Weights of a small GPT-style language model, trained from scratch on English Wikipedia: 16 layers, width 64.
Each number is 50 + 12 x the weight over its row's rms, rounded and kept within 0 to 99. Layers, rows and columns count from 0. The size before them is the row's rms in percent of the matrix's.

# up: layer 12 MLP up, 256x64, rms 0.118, rows 21-73, columns 0-63
# down: layer 12 MLP down (transposed), 256x64, rms 0.15, rows 21-72, columns 0-63
up21 112:54 43 45 37 20 60 40 60 59 55 61 38 59 66 59 52 32 53 40 62 46 42 50 41 39 54 56 29 27 50 53 45 53 52 19 52 48 47 53 52 67 60 57 52 65 45 43 27 47 74 53 53 71 71 53 58 44 39 51 57 49 79 52 41
down21 113:46 49 45 30 45 44 65 42 50 29 66 87 48 36 56 73 53 30 52 55 59 46 40 66 44 39 61 45 69 42 44 42 34 65 63 64 28 43 54 49 41 40 65 33 41 54 61 46 55 47 46 42 44 61 41 45 44 52 39 76 46 40 47 36
up22 096:33 47 40 62 46 43 43 60 42 44 67 43 73 63 66 63 54 45 53 34 50 41 58 43 49 53 52 46 81 51 54 22 41 32 39 67 60 27 40 42 54 58 67 29 52 28 35 49 56 50 50 54 44 45 68 58 64 37 39 35 39 42 46 60
down22 094:31 60 65 72 42 44 61 68 44 69 58 36 35 57 58 29 62 38 53 74 54 48 64 31 55 70 43 59 65 62 60 36 56 57 37 51 44 54 30 36 57 51 64 40 56 42 63 48 53 31 38 31 52 54 33 51 50 49 53 53 41 52 73 56
up23 104:51 36 49 53 38 50 39 46 45 77 48 41 59 76 74 57 48 41 53 55 43 57 65 44 22 56 46 31 47 54 62 64 31 81 49 53 54 48 51 42 61 51 50 40 44 36 38 38 53 34 48 60 60 43 34 60 80 54 66 48 57 57 60 60
down23 114:34 54 49 54 65 39 37 52 51 57 60 46 55 35 51 35 33 48 37 56 56 74 47 54 25 40 26 66 49 45 27 51 64 48 64 69 57 49 71 51 45 57 34 42 44 68 52 66 56 66 52 26 44 56 56 57 34 42 31 51 52 33 34 49
up24 100:84 55 44 44 62 48 61 48 62 39 65 41 66 30 28 53 32 56 69 53 51 34 71 52 61 48 39 53 46 54 54 48 41 53 53 36 51 48 47 55 58 52 41 75 56 48 26 55 49 55 40 49 54 52 56 59 37 34 20 43 36 74 48 49
down24 110:60 54 42 72 80 37 51 51 57 54 39 75 34 51 41 34 58 49 59 40 71 64 48 46 46 53 45 43 33 49 66 50 57 65 61 35 44 51 50 43 51 55 40 26 77 47 51 23 45 39 41 50 55 42 43 51 43 50 48 50 54 59 77 67
up25 119:42 38 43 57 30 36 68 44 55 57 76 39 60 58 23 45 54 55 45 58 28 38 56 47 33 36 62 55 42 49 45 52 54 55 43 45 58 60 31 55 50 33 65 85 55 56 34 42 60 63 50 62 42 60 55 34 34 48 36 39 62 51 36 44
down25 135:30 57 52 68 67 70 43 44 43 49 45 62 63 42 53 30 46 57 57 39 46 55 43 37 57 65 66 48 55 67 43 51 58 48 53 54 73 60 50 39 27 73 36 54 41 47 41 39 57 59 56 40 54 44 61 64 34 39 69 66 64 25 26 57
up26 114:32 26 50 61 51 42 47 44 70 61 38 54 44 69 63 43 44 67 49 44 75 46 48 58 70 63 45 37 47 42 50 47 59 47 52 38 28 39 65 67 75 49 48 49 62 47 32 50 67 47 27 30 40 37 61 34 49 55 52 49 50 65 44 66
down26 103:55 77 60 51 57 26 54 55 53 45 38 50 43 48 44 63 31 29 53 27 40 45 57 38 36 59 18 37 72 50 66 45 41 46 32 58 59 63 56 36 57 74 48 44 52 44 59 43 55 62 62 62 33 60 42 48 44 47 57 59 58 46 72 56
up27 096:71 64 35 56 52 40 35 54 50 37 38 43 55 29 49 42 36 45 60 79 48 41 56 64 62 61 71 56 58 62 35 61 18 61 55 53 46 42 50 56 43 48 38 66 57 48 35 57 46 51 63 36 56 41 47 35 32 39 55 39 60 42 79 48
down27 099:60 63 49 44 53 56 55 60 63 66 63 43 54 45 28 29 33 69 58 48 54 35 55 34 62 47 28 64 60 58 54 53 49 66 48 25 33 71 35 51 57 34 52 38 27 51 62 49 43 42 50 45 54 42 44 29 72 35 52 47 67 59 41 52
up28 102:36 53 43 53 67 46 63 48 45 30 50 39 65 44 29 32 37 49 67 60 55 48 61 59 67 73 53 25 46 54 36 65 50 46 49 31 38 48 40 59 43 45 73 48 51 26 58 39 49 44 43 63 37 64 54 50 34 62 72 64 53 55 55 33
down28 102:59 43 58 44 55 22 54 63 58 26 50 45 52 51 73 43 46 58 42 26 56 60 43 28 61 58 60 37 46 58 41 41 41 33 65 53 31 45 56 44 42 29 57 44 52 56 63 63 66 46 42 45 61 72 46 35 26 58 52 46 52 49 58 76
up29 097:30 59 45 79 41 50 47 38 55 67 62 35 33 71 53 48 56 51 60 54 72 50 50 47 62 57 47 47 50 54 57 38 44 55 37 35 45 67 59 53 51 12 77 29 48 55 43 55 29 53 54 35 50 60 43 41 38 63 52 36 52 50 41 44
down29 095:46 61 48 83 51 60 71 44 41 65 52 42 21 54 52 33 25 67 36 43 15 32 63 53 47 55 46 60 44 45 64 45 47 50 43 54 52 45 36 63 60 65 53 58 44 54 45 46 55 37 50 51 48 67 50 33 41 55 73 55 52 57 44 39
up30 098:37 37 35 49 50 32 73 67 54 45 47 63 46 63 34 45 52 40 61 36 48 42 39 61 43 40 51 34 65 39 45 56 52 52 51 47 61 58 70 78 41 39 57 46 48 46 40 62 39 32 54 37 63 59 34 31 69 20 37 54 37 64 51 63
down30 104:32 60 53 56 51 56 58 68 63 41 49 38 36 57 41 53 51 67 57 28 50 50 46 55 56 56 77 38 51 36 52 28 45 38 50 47 59 63 45 51 52 62 42 56 87 40 55 70 23 39 37 64 70 51 49 25 57 45 55 52 50 65 55 54
up31 105:53 42 38 43 47 56 52 49 61 50 69 40 58 46 53 32 42 67 34 83 44 42 61 55 42 38 40 52 33 54 64 61 67 38 42 42 49 55 40 51 77 29 44 38 45 50 47 62 63 46 50 66 38 68 52 19 57 41 59 35 70 56 52 44
down31 104:58 38 54 39 22 56 46 43 54 39 54 48 16 59 50 64 44 38 60 54 43 67 58 50 57 72 51 49 55 45 30 55 49 38 57 39 21 52 76 23 52 56 35 67 55 32 41 36 46 50 51 49 45 54 59 36 40 55 39 57 36 40 46 46
up32 098:58 38 50 47 43 46 56 54 46 63 59 44 50 64 55 36 28 59 48 61 36 48 52 45 62 39 32 35 51 60 52 66 61 60 52 66 46 30 62 49 39 47 35 73 71 48 33 47 33 43 66 44 35 50 51 28 49 66 25 47 68 64 73 39
down32 100:39 66 47 38 56 54 44 45 49 55 60 48 39 51 61 65 38 57 45 32 60 42 49 40 32 46 63 64 52 46 13 47 53 55 63 32 25 52 48 66 44 54 65 46 48 59 63 59 56 62 27 41 70 70 58 47 71 36 67 62 37 44 60 55
up33 080:41 64 32 64 52 61 51 59 45 62 43 61 59 49 43 53 54 70 25 50 41 41 50 62 38 42 57 28 42 55 36 58 58 31 60 55 47 56 70 45 71 48 21 39 48 47 51 62 54 59 30 55 63 33 64 37 71 60 49 42 28 68 57 48
down33 079:44 46 34 55 47 54 44 57 56 50 43 62 80 47 47 48 66 66 62 56 50 24 38 43 40 61 48 41 59 66 61 41 55 37 67 51 69 37 45 49 56 42 44 61 50 45 70 30 13 38 33 56 40 53 45 48 35 60 40 69 67 42 47 43
up34 094:57 46 52 56 52 57 37 63 51 43 57 67 33 52 51 52 41 80 86 58 41 48 57 55 41 24 65 39 51 63 49 43 43 59 58 46 49 36 41 38 72 54 39 35 44 46 50 62 43 65 65 26 49 53 57 42 58 67 61 33 57 29 42 50
down34 090:34 65 55 48 51 43 56 34 34 57 44 48 48 58 68 53 43 42 37 64 61 37 59 79 53 68 53 40 57 63 35 70 48 43 27 61 46 69 56 52 35 49 59 63 47 59 46 53 50 55 44 47 53 40 49 61 18 68 69 60 43 38 56 26
up35 096:47 60 41 22 45 57 44 49 34 46 42 70 35 58 56 61 42 64 48 47 60 56 48 19 58 43 43 29 32 52 38 60 45 61 65 71 37 56 51 38 45 38 64 38 45 45 55 25 54 54 38 48 44 42 45 30 48 59 57 44 35 44 46 80
down35 098:54 48 67 54 34 52 48 52 25 40 50 36 58 45 33 23 61 40 49 11 24 50 28 62 52 52 42 50 52 51 41 64 67 49 58 37 49 35 40 52 54 57 48 52 56 54 37 57 56 48 37 44 56 53 15 46 64 53 46 60 52 59 49 58
up36 098:71 58 65 64 48 56 32 66 51 54 48 50 29 45 63 57 55 38 71 51 51 48 72 59 45 79 53 55 49 55 28 65 30 57 51 41 46 52 50 60 73 66 39 47 56 40 51 72 49 46 42 28 38 46 46 53 42 51 41 65 26 41 42 39
down36 093:74 60 60 63 55 35 61 39 36 50 36 82 42 56 46 57 63 61 52 60 40 55 49 37 51 52 53 36 56 38 47 60 39 60 48 63 47 44 56 49 41 48 39 27 69 24 47 49 36 30 51 49 32 45 51 44 60 58 46 37 42 48 80 29
up37 103:44 28 49 50 61 60 26 66 57 52 40 25 48 59 46 54 59 39 49 62 36 82 52 53 39 65 54 56 55 75 52 38 47 47 63 32 51 54 45 56 59 47 58 59 49 53 57 18 46 53 54 42 63 51 43 44 57 59 63 58 21 28 55 43
down37 097:72 51 42 34 51 27 59 62 25 63 52 51 44 48 51 46 72 57 53 35 25 39 59 46 47 58 55 52 59 49 44 55 47 36 40 61 33 64 79 51 59 23 60 58 48 34 59 61 57 31 63 61 41 53 42 52 44 57 60 53 62 58 35 66
up38 105:64 45 42 35 39 69 53 44 65 41 49 21 73 55 58 44 55 44 55 44 60 33 73 47 52 54 49 29 55 33 39 40 47 67 41 52 52 58 50 83 48 54 49 58 59 26 37 47 43 42 64 42 54 76 54 57 49 44 47 49 35 28 51 47
down38 090:73 42 38 39 54 57 67 65 37 59 53 61 51 26 46 50 50 62 42 34 47 50 42 39 58 55 72 37 60 41 52 58 60 53 55 69 52 55 52 45 40 13 46 63 36 56 49 33 40 44 53 61 44 42 16 46 40 36 51 65 60 39 49 35
up39 096:51 45 42 41 40 51 52 68 50 49 52 57 40 38 56 58 50 39 42 64 57 44 49 52 17 60 46 50 42 54 47 72 60 59 64 45 47 54 57 29 35 28 67 39 47 37 47 36 68 49 29 75 63 77 42 56 42 55 50 31 26 59 47 59
down39 094:57 37 55 48 64 59 55 38 52 41 39 56 57 51 59 62 44 38 38 73 46 39 70 43 47 61 58 46 79 45 53 48 63 43 26 17 52 52 48 58 18 47 66 52 53 58 43 62 56 38 42 41 42 79 56 50 53 45 56 28 47 48 62 55
up40 090:55 45 58 59 57 31 54 50 54 63 55 33 49 48 46 48 61 40 49 26 56 66 48 78 65 39 23 54 62 64 45 43 60 39 52 48 39 30 43 45 55 31 78 56 41 62 47 32 55 53 49 53 52 62 51 48 62 71 19 37 55 54 50 58
down40 117:35 41 54 32 68 51 49 34 56 65 52 42 68 51 44 55 45 68 51 68 36 55 73 47 31 43 52 59 47 62 50 52 64 62 42 34 57 63 60 57 56 66 38 51 35 45 71 72 44 47 42 66 65 60 72 59 39 34 36 68 67 47 51 44
up41 092:54 23 38 58 42 45 62 73 56 35 48 54 55 47 58 53 34 72 24 64 52 34 62 74 55 62 42 54 29 54 52 21 43 49 67 47 51 44 54 58 73 62 36 46 64 46 37 60 58 54 61 67 50 52 64 58 38 54 47 48 48 43 60 40
down41 085:40 64 62 24 39 55 57 43 41 80 46 64 56 66 38 58 58 74 45 75 53 54 36 42 50 59 65 55 59 58 43 68 50 72 61 29 39 54 55 64 54 47 51 69 37 41 51 43 56 40 37 65 48 42 38 54 53 46 51 50 53 24 40 57
up42 096:54 51 53 53 44 64 47 56 62 55 38 62 34 54 35 68 66 49 63 40 59 24 38 42 65 58 63 55 62 52 57 64 56 31 44 48 49 46 34 49 60 33 26 38 36 44 41 57 60 60 61 51 42 34 59 59 86 28 49 47 62 55 45 65
down42 089:57 32 52 56 50 31 37 58 39 46 67 52 60 41 54 11 58 56 30 53 59 54 49 61 46 56 63 23 40 55 51 32 38 72 64 60 45 50 63 55 47 58 70 33 48 62 49 39 37 36 45 36 55 54 44 36 27 58 48 48 68 53 43 51
up43 097:55 56 65 55 60 38 39 54 48 52 44 53 40 45 39 51 53 59 53 61 49 45 36 40 67 64 62 43 73 20 32 48 67 43 29 32 45 67 73 59 64 39 66 55 52 40 41 49 54 48 55 44 52 29 64 30 35 45 56 36 28 35 51 58
down43 098:48 50 58 51 56 27 73 56 56 48 30 43 38 48 57 42 42 49 69 47 52 77 61 53 46 49 59 67 42 38 67 71 36 49 58 58 72 31 60 55 52 58 48 49 21 48 65 56 33 69 54 42 45 47 63 54 51 70 62 70 56 60 56 41
up44 103:62 50 59 57 67 60 47 62 62 56 67 39 54 30 44 28 45 56 40 67 34 59 43 45 52 65 36 55 30 69 58 45 59 59 66 62 30 35 68 49 61 18 53 53 44 45 38 52 32 49 64 70 48 64 56 64 45 42 50 34 44 55 48 49
down44 098:39 54 66 29 59 63 40 59 32 39 43 42 55 41 35 77 41 34 69 52 40 56 53 68 28 41 45 56 66 63 44 52 47 52 40 58 55 30 60 72 53 78 45 61 45 56 50 63 41 46 34 70 47 46 48 40 40 44 38 37 45 35 38 42
up45 086:54 43 40 44 55 52 49 62 41 60 39 38 53 37 21 35 47 29 45 55 36 33 48 50 61 29 42 67 69 28 47 63 55 59 71 52 84 54 50 64 72 57 45 49 53 42 45 47 32 57 51 44 52 45 42 61 49 40 47 27 34 42 50 51
down45 079:35 63 56 44 55 46 63 36 53 47 60 18 34 48 62 59 47 74 55 21 42 38 72 39 50 53 57 44 37 65 52 29 30 58 52 44 50 41 58 51 24 45 58 54 47 49 43 42 44 62 66 54 36 60 63 62 30 40 45 43 61 51 58 38
up46 090:26 52 78 37 50 47 58 63 56 45 50 56 60 48 35 58 31 67 41 36 42 77 68 63 68 34 44 36 52 52 63 45 32 41 46 49 48 61 71 40 54 53 24 53 53 62 51 68 56 64 59 55 43 38 49 54 58 40 28 50 41 60 48 54
down46 089:60 53 32 62 42 40 37 59 54 67 39 56 51 74 43 37 49 63 52 53 62 30 52 52 41 66 75 54 77 52 54 43 62 63 42 45 38 56 30 52 31 54 67 63 49 47 57 49 43 43 37 56 30 40 52 51 57 54 66 33 64 43 75 69
up47 090:60 53 53 45 60 67 64 76 43 48 58 35 53 49 65 53 62 41 57 52 31 40 64 44 36 70 34 59 53 29 28 52 48 58 37 37 38 66 49 68 56 52 55 67 36 47 38 66 49 38 45 48 52 45 52 57 60 47 59 69 28 50 29 73
down47 104:63 38 50 36 19 51 40 38 50 56 54 47 41 50 40 39 52 58 30 40 72 51 66 59 31 61 58 60 47 48 29 31 58 58 58 63 50 38 46 58 55 61 48 61 63 45 41 88 54 54 35 62 53 51 67 38 46 70 58 42 61 56 62 42
up48 085:61 51 22 76 69 42 52 49 40 56 26 37 30 52 47 48 48 33 64 62 34 53 49 59 55 50 47 70 44 43 31 44 42 57 42 59 39 37 67 66 47 43 65 37 41 62 56 46 54 53 30 61 45 61 43 58 66 73 51 61 33 54 65 57
down48 097:41 52 48 35 27 57 48 74 49 35 49 47 51 51 40 46 39 74 58 55 59 41 65 68 49 33 38 62 43 50 55 37 47 39 46 40 53 21 46 47 57 56 55 67 45 58 31 38 41 53 46 58 61 44 20 67 65 53 33 50 66 37 51 28
up49 103:30 71 44 41 66 68 58 55 36 53 65 38 44 48 51 44 61 45 32 74 59 31 43 70 45 33 39 41 45 72 43 58 58 61 64 64 51 43 33 62 56 57 49 66 52 55 32 57 63 62 49 55 58 42 38 61 59 28 42 56 33 31 51 47
down49 107:44 47 43 54 50 63 40 32 58 65 48 38 70 58 40 43 57 67 50 39 47 39 43 60 66 80 50 54 48 32 46 39 63 42 32 73 43 44 48 47 36 59 51 61 30 41 64 51 38 58 58 48 45 73 61 50 23 46 54 54 39 33 37 26
up50 098:82 32 43 58 60 40 56 62 54 57 51 46 55 48 42 46 75 47 46 50 55 22 42 50 45 66 42 51 40 46 45 25 66 55 50 69 59 52 48 68 48 48 59 32 32 35 67 28 48 46 60 58 39 55 59 21 52 38 52 49 49 58 37 42
down50 088:39 53 59 65 27 55 48 52 68 33 41 47 39 53 53 50 49 19 45 35 40 40 38 38 39 65 48 44 43 44 36 40 34 82 56 43 35 39 61 52 55 22 66 42 50 51 45 51 49 60 54 31 54 53 47 69 38 58 69 46 58 39 65 48
up51 105:32 53 48 49 29 65 28 54 48 37 71 35 57 55 51 24 49 60 64 35 49 51 58 75 56 59 62 39 66 63 42 43 39 39 55 65 50 52 73 68 75 67 55 51 28 64 43 65 60 56 49 52 62 53 41 41 62 44 54 50 48 48 46 60
down51 101:71 52 35 52 45 21 30 46 49 74 61 38 60 43 40 58 68 34 29 26 49 56 48 54 48 55 36 48 45 35 41 55 36 66 51 53 68 28 53 50 53 49 54 63 53 38 42 59 69 62 40 51 63 38 55 60 44 51 42 33 33 39 65 47
up52 105:32 80 50 63 63 59 55 61 59 48 62 28 44 52 59 48 42 57 61 55 64 64 51 60 39 71 49 52 35 44 33 61 70 49 46 54 47 53 57 46 24 57 72 51 34 49 53 30 69 54 39 61 47 39 47 47 34 46 37 63 43 53 24 55
down52 114:55 61 41 41 63 53 43 54 53 50 71 66 47 85 52 65 27 56 30 73 60 55 46 60 54 38 58 45 45 45 46 39 61 53 47 66 46 51 54 56 38 60 63 67 42 50 37 46 45 64 49 42 42 33 72 29 55 34 38 40 65 51 27 58
up53 094:50 58 29 55 51 18 61 47 37 56 39 62 60 66 53 37 59 42 37 42 68 51 34 49 56 35 36 40 63 58 37 55 42 46 60 40 43 72 62 59 73 30 40 47 37 48 33 46 25 51 51 57 46 60 48 54 45 57 42 57 67 42 25 52
down53 105:60 73 46 63 75 71 54 54 37 49 69 57 28 55 53 48 67 65 52 22 52 49 54 42 47 70 55 73 50 58 56 63 48 51 31 41 64 55 54 35 61 43 63 50 69 69 28 55 55 41 49 41 43 68 50 69 41 47 51 50 43 44 39 52
up54 101:44 75 57 39 36 53 31 56 37 44 52 48 51 57 38 54 54 47 55 35 59 39 63 44 54 41 45 45 29 67 47 37 54 50 73 53 44 49 49 47 46 65 53 54 53 30 72 58 36 66 77 42 30 18 61 58 67 42 40 63 44 61 43 61
down54 090:38 35 52 58 69 64 67 51 44 40 45 73 54 42 61 67 40 54 53 34 33 43 54 66 51 76 55 49 50 24 35 46 48 57 43 30 48 54 64 56 51 55 34 72 35 64 39 40 55 57 34 43 63 51 48 44 31 71 50 34 33 50 51 41
up55 115:36 79 40 42 55 58 54 51 56 30 63 45 35 43 40 58 19 52 52 63 51 28 60 46 58 41 56 55 28 56 62 69 56 37 54 63 43 67 39 62 53 38 40 59 75 47 34 40 57 59 65 48 47 54 53 58 47 32 50 34 32 52 38 47
down55 124:64 29 32 35 46 58 63 37 54 45 37 66 57 68 40 72 67 33 60 28 54 69 51 42 42 31 31 57 47 66 47 40 53 55 32 44 32 49 68 58 53 47 66 57 74 49 51 60 53 34 53 60 42 47 62 50 51 37 60 49 51 37 60 38
up56 093:47 35 53 45 62 44 56 73 55 31 41 68 65 59 43 55 38 45 52 42 68 64 51 57 65 40 61 54 52 43 38 55 55 21 43 44 29 40 57 72 67 62 60 48 28 39 50 34 60 38 39 55 47 69 47 50 61 78 37 49 65 56 51 49
down56 094:59 48 63 41 58 36 54 51 68 50 64 35 44 56 50 64 42 71 66 65 47 48 58 56 43 52 47 51 46 46 77 49 70 22 39 54 47 48 40 41 69 78 46 60 65 26 61 51 60 52 47 58 27 47 48 61 54 53 41 58 61 48 30 28
up57 100:45 57 75 28 69 67 52 51 22 37 51 42 58 35 41 59 50 68 36 63 40 46 62 48 59 46 43 49 36 48 58 72 38 55 40 31 48 66 53 60 54 49 65 47 35 50 56 53 67 56 53 43 73 54 29 56 45 42 34 48 28 64 38 54
down57 090:42 64 45 56 53 42 57 44 41 49 35 47 54 69 43 49 40 45 55 71 49 39 39 49 55 63 47 39 94 40 67 64 56 43 65 67 36 47 47 49 55 48 46 65 55 58 58 40 65 52 60 38 34 14 47 66 44 54 68 48 43 56 41 64
up58 102:59 52 49 42 54 34 44 54 55 55 51 52 44 48 38 50 55 40 48 52 62 37 51 72 33 74 36 56 42 67 69 34 41 37 42 42 53 35 51 21 53 61 84 39 55 39 47 44 44 63 47 60 53 45 60 50 73 37 56 48 23 52 29 40
down58 094:27 51 60 41 50 54 40 65 62 38 24 38 49 62 55 29 46 46 54 47 35 44 26 62 33 62 36 30 48 38 44 58 59 57 49 59 50 85 63 54 45 38 58 23 47 50 56 45 53 47 56 53 71 57 49 57 54 62 58 42 63 60 65 49
up59 089:42 47 45 50 73 41 54 54 73 52 71 60 34 40 54 87 47 45 54 62 53 62 46 58 63 50 57 40 58 58 56 47 23 34 58 30 32 40 33 73 48 62 46 49 51 45 52 46 54 32 28 44 48 50 62 59 40 59 43 52 49 42 30 40
down59 092:47 20 48 43 36 53 55 60 53 29 50 34 57 47 55 48 50 43 66 84 51 77 80 58 57 38 51 51 40 51 41 57 60 48 43 61 70 52 62 34 52 58 47 39 60 62 50 50 70 37 44 50 35 58 50 58 37 27 54 51 43 48 63 41
up60 099:55 24 71 42 29 45 53 58 33 50 36 29 44 62 55 45 60 35 40 61 36 42 45 36 60 59 63 39 46 54 62 65 55 44 58 44 60 49 39 65 71 66 55 51 84 67 55 56 43 65 45 47 64 36 59 54 49 36 37 37 54 62 46 41
down60 106:53 61 21 53 58 71 53 38 78 49 59 58 46 31 38 49 51 43 43 60 75 51 60 43 58 44 51 51 57 56 51 48 30 46 28 64 50 55 75 37 37 58 42 53 49 62 47 50 38 49 57 61 40 55 42 47 47 55 44 66 40 21 45 79
up61 097:66 75 42 85 47 54 34 75 70 56 37 52 44 37 43 62 49 58 54 43 48 38 57 58 46 71 58 40 45 62 39 43 59 39 46 52 51 50 49 46 67 63 48 31 42 55 55 57 81 55 51 48 34 45 65 53 61 53 40 63 50 31 35 55
down61 085:33 61 37 66 55 55 49 41 53 37 56 72 43 43 49 39 63 72 58 46 55 50 37 53 64 26 58 61 41 31 41 21 38 52 36 44 39 59 31 59 65 50 64 58 26 62 66 53 72 62 67 38 44 53 68 46 47 54 50 51 44 57 43 49
up62 083:63 41 31 41 41 41 38 69 48 54 50 72 76 41 22 50 61 37 47 64 36 39 34 55 41 54 35 47 32 60 35 59 52 41 52 52 42 34 58 46 55 68 43 26 46 55 51 43 41 38 47 72 62 39 52 59 56 60 40 68 40 45 30 48
down62 073:53 49 54 59 38 63 51 57 61 70 56 48 62 41 60 34 43 52 50 43 49 49 58 34 40 54 30 56 53 52 69 27 32 41 35 31 68 42 32 43 62 35 74 51 44 51 49 33 47 47 54 71 55 78 49 55 37 38 56 38 61 59 58 26
up63 098:29 57 40 41 67 67 66 52 35 35 64 47 67 48 42 48 59 46 64 55 75 55 53 50 57 60 49 42 42 71 46 44 55 42 29 52 38 45 51 61 37 53 46 38 54 52 47 51 37 55 52 44 23 46 39 33 78 40 60 83 55 55 45 68
down63 100:52 73 53 54 55 39 49 53 53 47 49 65 70 63 32 50 61 62 50 34 38 38 66 47 65 43 57 56 62 66 37 54 50 83 72 51 58 69 62 67 66 71 54 43 66 55 64 51 60 50 57 45 69 47 66 57 41 41 54 59 47 72 58 55
up64 097:39 63 54 47 27 49 54 60 47 58 73 54 27 68 56 37 50 66 66 67 45 77 66 58 47 51 38 60 68 59 43 57 57 43 45 46 55 59 37 64 51 51 71 55 33 50 37 57 55 45 23 48 53 64 49 53 49 49 65 37 42 38 45 77
down64 098:54 41 81 52 49 54 43 50 48 72 49 41 48 43 38 57 53 49 44 59 50 49 36 53 58 47 32 47 66 34 87 65 43 83 64 47 44 46 54 66 65 50 61 55 58 34 38 54 48 51 30 44 65 36 33 43 51 69 50 50 58 56 67 52
up65 093:35 54 55 60 49 71 49 42 58 55 59 48 53 35 45 80 66 42 32 59 45 38 39 54 45 32 20 53 42 65 31 59 49 58 49 38 46 43 46 44 51 54 43 61 56 49 52 57 83 44 45 69 63 50 44 27 59 47 40 25 37 50 37 55
down65 077:38 40 57 58 66 53 35 44 59 49 49 15 45 59 45 29 44 47 38 40 50 46 46 58 50 71 38 34 72 37 49 53 39 16 46 60 60 41 47 65 52 52 39 45 44 44 51 28 55 31 60 46 29 58 48 54 54 44 70 40 40 60 35 56
up66 109:61 55 61 60 54 36 62 57 56 38 57 48 34 50 58 40 45 43 73 59 56 56 69 48 32 50 58 50 50 72 35 47 48 57 33 80 45 37 32 52 61 52 65 66 71 33 48 32 47 46 34 38 61 67 60 41 61 51 42 39 27 52 52 32
down66 110:44 60 36 36 54 57 39 37 65 45 54 57 48 72 42 48 55 51 70 35 64 51 57 51 69 73 20 48 63 52 47 56 44 67 57 42 48 56 44 47 55 53 65 71 49 46 53 54 22 40 37 42 59 34 33 44 19 50 59 56 43 59 62 60
up67 094:39 43 72 43 45 71 46 59 40 64 49 45 57 53 27 79 28 50 44 45 63 61 40 54 52 41 48 41 48 51 44 56 43 50 51 70 43 60 65 61 45 65 34 55 38 25 57 67 44 34 66 47 53 36 52 42 51 77 55 67 32 63 49 47
down67 101:44 61 40 54 63 58 37 67 50 67 60 54 42 34 26 44 54 51 42 65 73 41 54 54 50 67 50 49 51 51 71 25 65 50 31 58 60 71 23 54 33 47 35 28 64 38 51 37 40 35 51 54 46 55 40 50 32 57 49 45 58 64 55 51
up68 089:42 51 64 49 58 36 69 68 34 55 47 67 48 58 49 46 37 63 45 56 53 56 74 30 54 36 45 39 47 54 17 34 50 47 33 63 36 64 45 56 38 52 35 61 50 44 58 45 45 54 61 64 31 45 53 71 69 28 52 68 58 45 43 65
down68 095:59 49 43 28 55 43 38 59 41 29 56 36 26 52 53 58 37 35 44 68 27 42 36 61 26 48 58 68 58 18 58 64 51 38 36 38 45 61 45 35 45 37 50 40 51 31 55 51 50 44 40 42 41 61 56 28 43 60 63 55 39 50 56 56
up69 103:73 37 57 61 42 45 75 35 46 26 45 56 52 66 43 52 58 43 44 61 41 60 37 28 55 53 43 33 54 37 49 53 50 51 64 43 39 60 54 60 42 48 36 72 39 28 35 36 39 58 55 55 46 43 66 32 46 48 50 71 24 62 44 66
down69 100:72 59 57 52 34 47 37 40 46 50 23 42 41 60 50 50 51 56 46 58 67 62 49 54 38 71 55 52 51 36 49 44 50 62 73 40 43 48 78 40 44 53 64 55 71 49 48 13 43 50 50 32 47 54 52 56 39 58 83 56 42 55 59 46
up70 096:43 71 52 52 54 52 33 54 40 32 63 53 53 49 51 55 63 41 57 61 62 59 36 42 46 51 37 37 49 22 42 64 48 53 34 59 40 67 70 46 56 35 43 42 65 43 51 43 65 47 41 77 50 21 63 51 58 70 18 45 53 47 57 55
down70 098:57 52 59 34 67 34 68 57 52 49 44 42 55 58 59 32 62 47 69 50 47 53 81 37 62 43 71 42 55 44 33 44 42 31 46 41 52 53 33 64 53 47 63 41 71 58 53 29 59 28 49 75 58 23 51 51 57 53 51 38 56 55 44 55
up71 090:58 70 50 24 71 62 60 38 33 48 44 53 43 40 66 72 50 69 61 49 78 58 63 48 44 29 48 42 34 68 33 67 40 41 61 51 43 75 46 50 34 44 47 60 31 58 50 50 46 66 58 37 44 53 55 52 38 48 60 53 46 50 44 60
down71 089:54 43 54 49 36 52 45 78 45 54 45 42 54 42 59 64 55 28 41 50 55 60 55 48 33 43 55 55 35 49 56 35 64 39 60 44 52 54 54 30 54 54 35 41 48 46 61 57 71 31 38 77 68 58 39 50 73 44 46 65 22 38 75 47
up72 098:44 40 37 62 43 35 41 52 44 65 70 61 55 65 60 75 41 52 61 41 57 24 59 32 59 55 57 39 38 33 66 54 54 59 42 53 47 30 51 56 47 25 43 28 52 31 50 31 46 53 69 45 25 57 43 46 53 64 49 57 56 36 52 36
down72 091:48 58 57 50 46 68 62 52 65 57 37 44 49 40 34 44 48 53 53 46 39 62 39 56 31 60 65 54 72 67 42 26 31 39 51 61 55 69 56 55 33 61 54 39 45 61 55 51 41 46 49 52 55 55 57 39 65 20 78 41 59 63 45 77
up73 091:71 70 68 48 48 47 63 64 36 46 41 25 61 36 55 77 46 64 42 48 28 35 58 56 47 42 44 54 21 39 55 45 44 39 53 46 32 53 49 45 51 50 46 40 53 58 36 53 50 62 59 54 49 41 67 58 52 27 53 74 62 49 70 60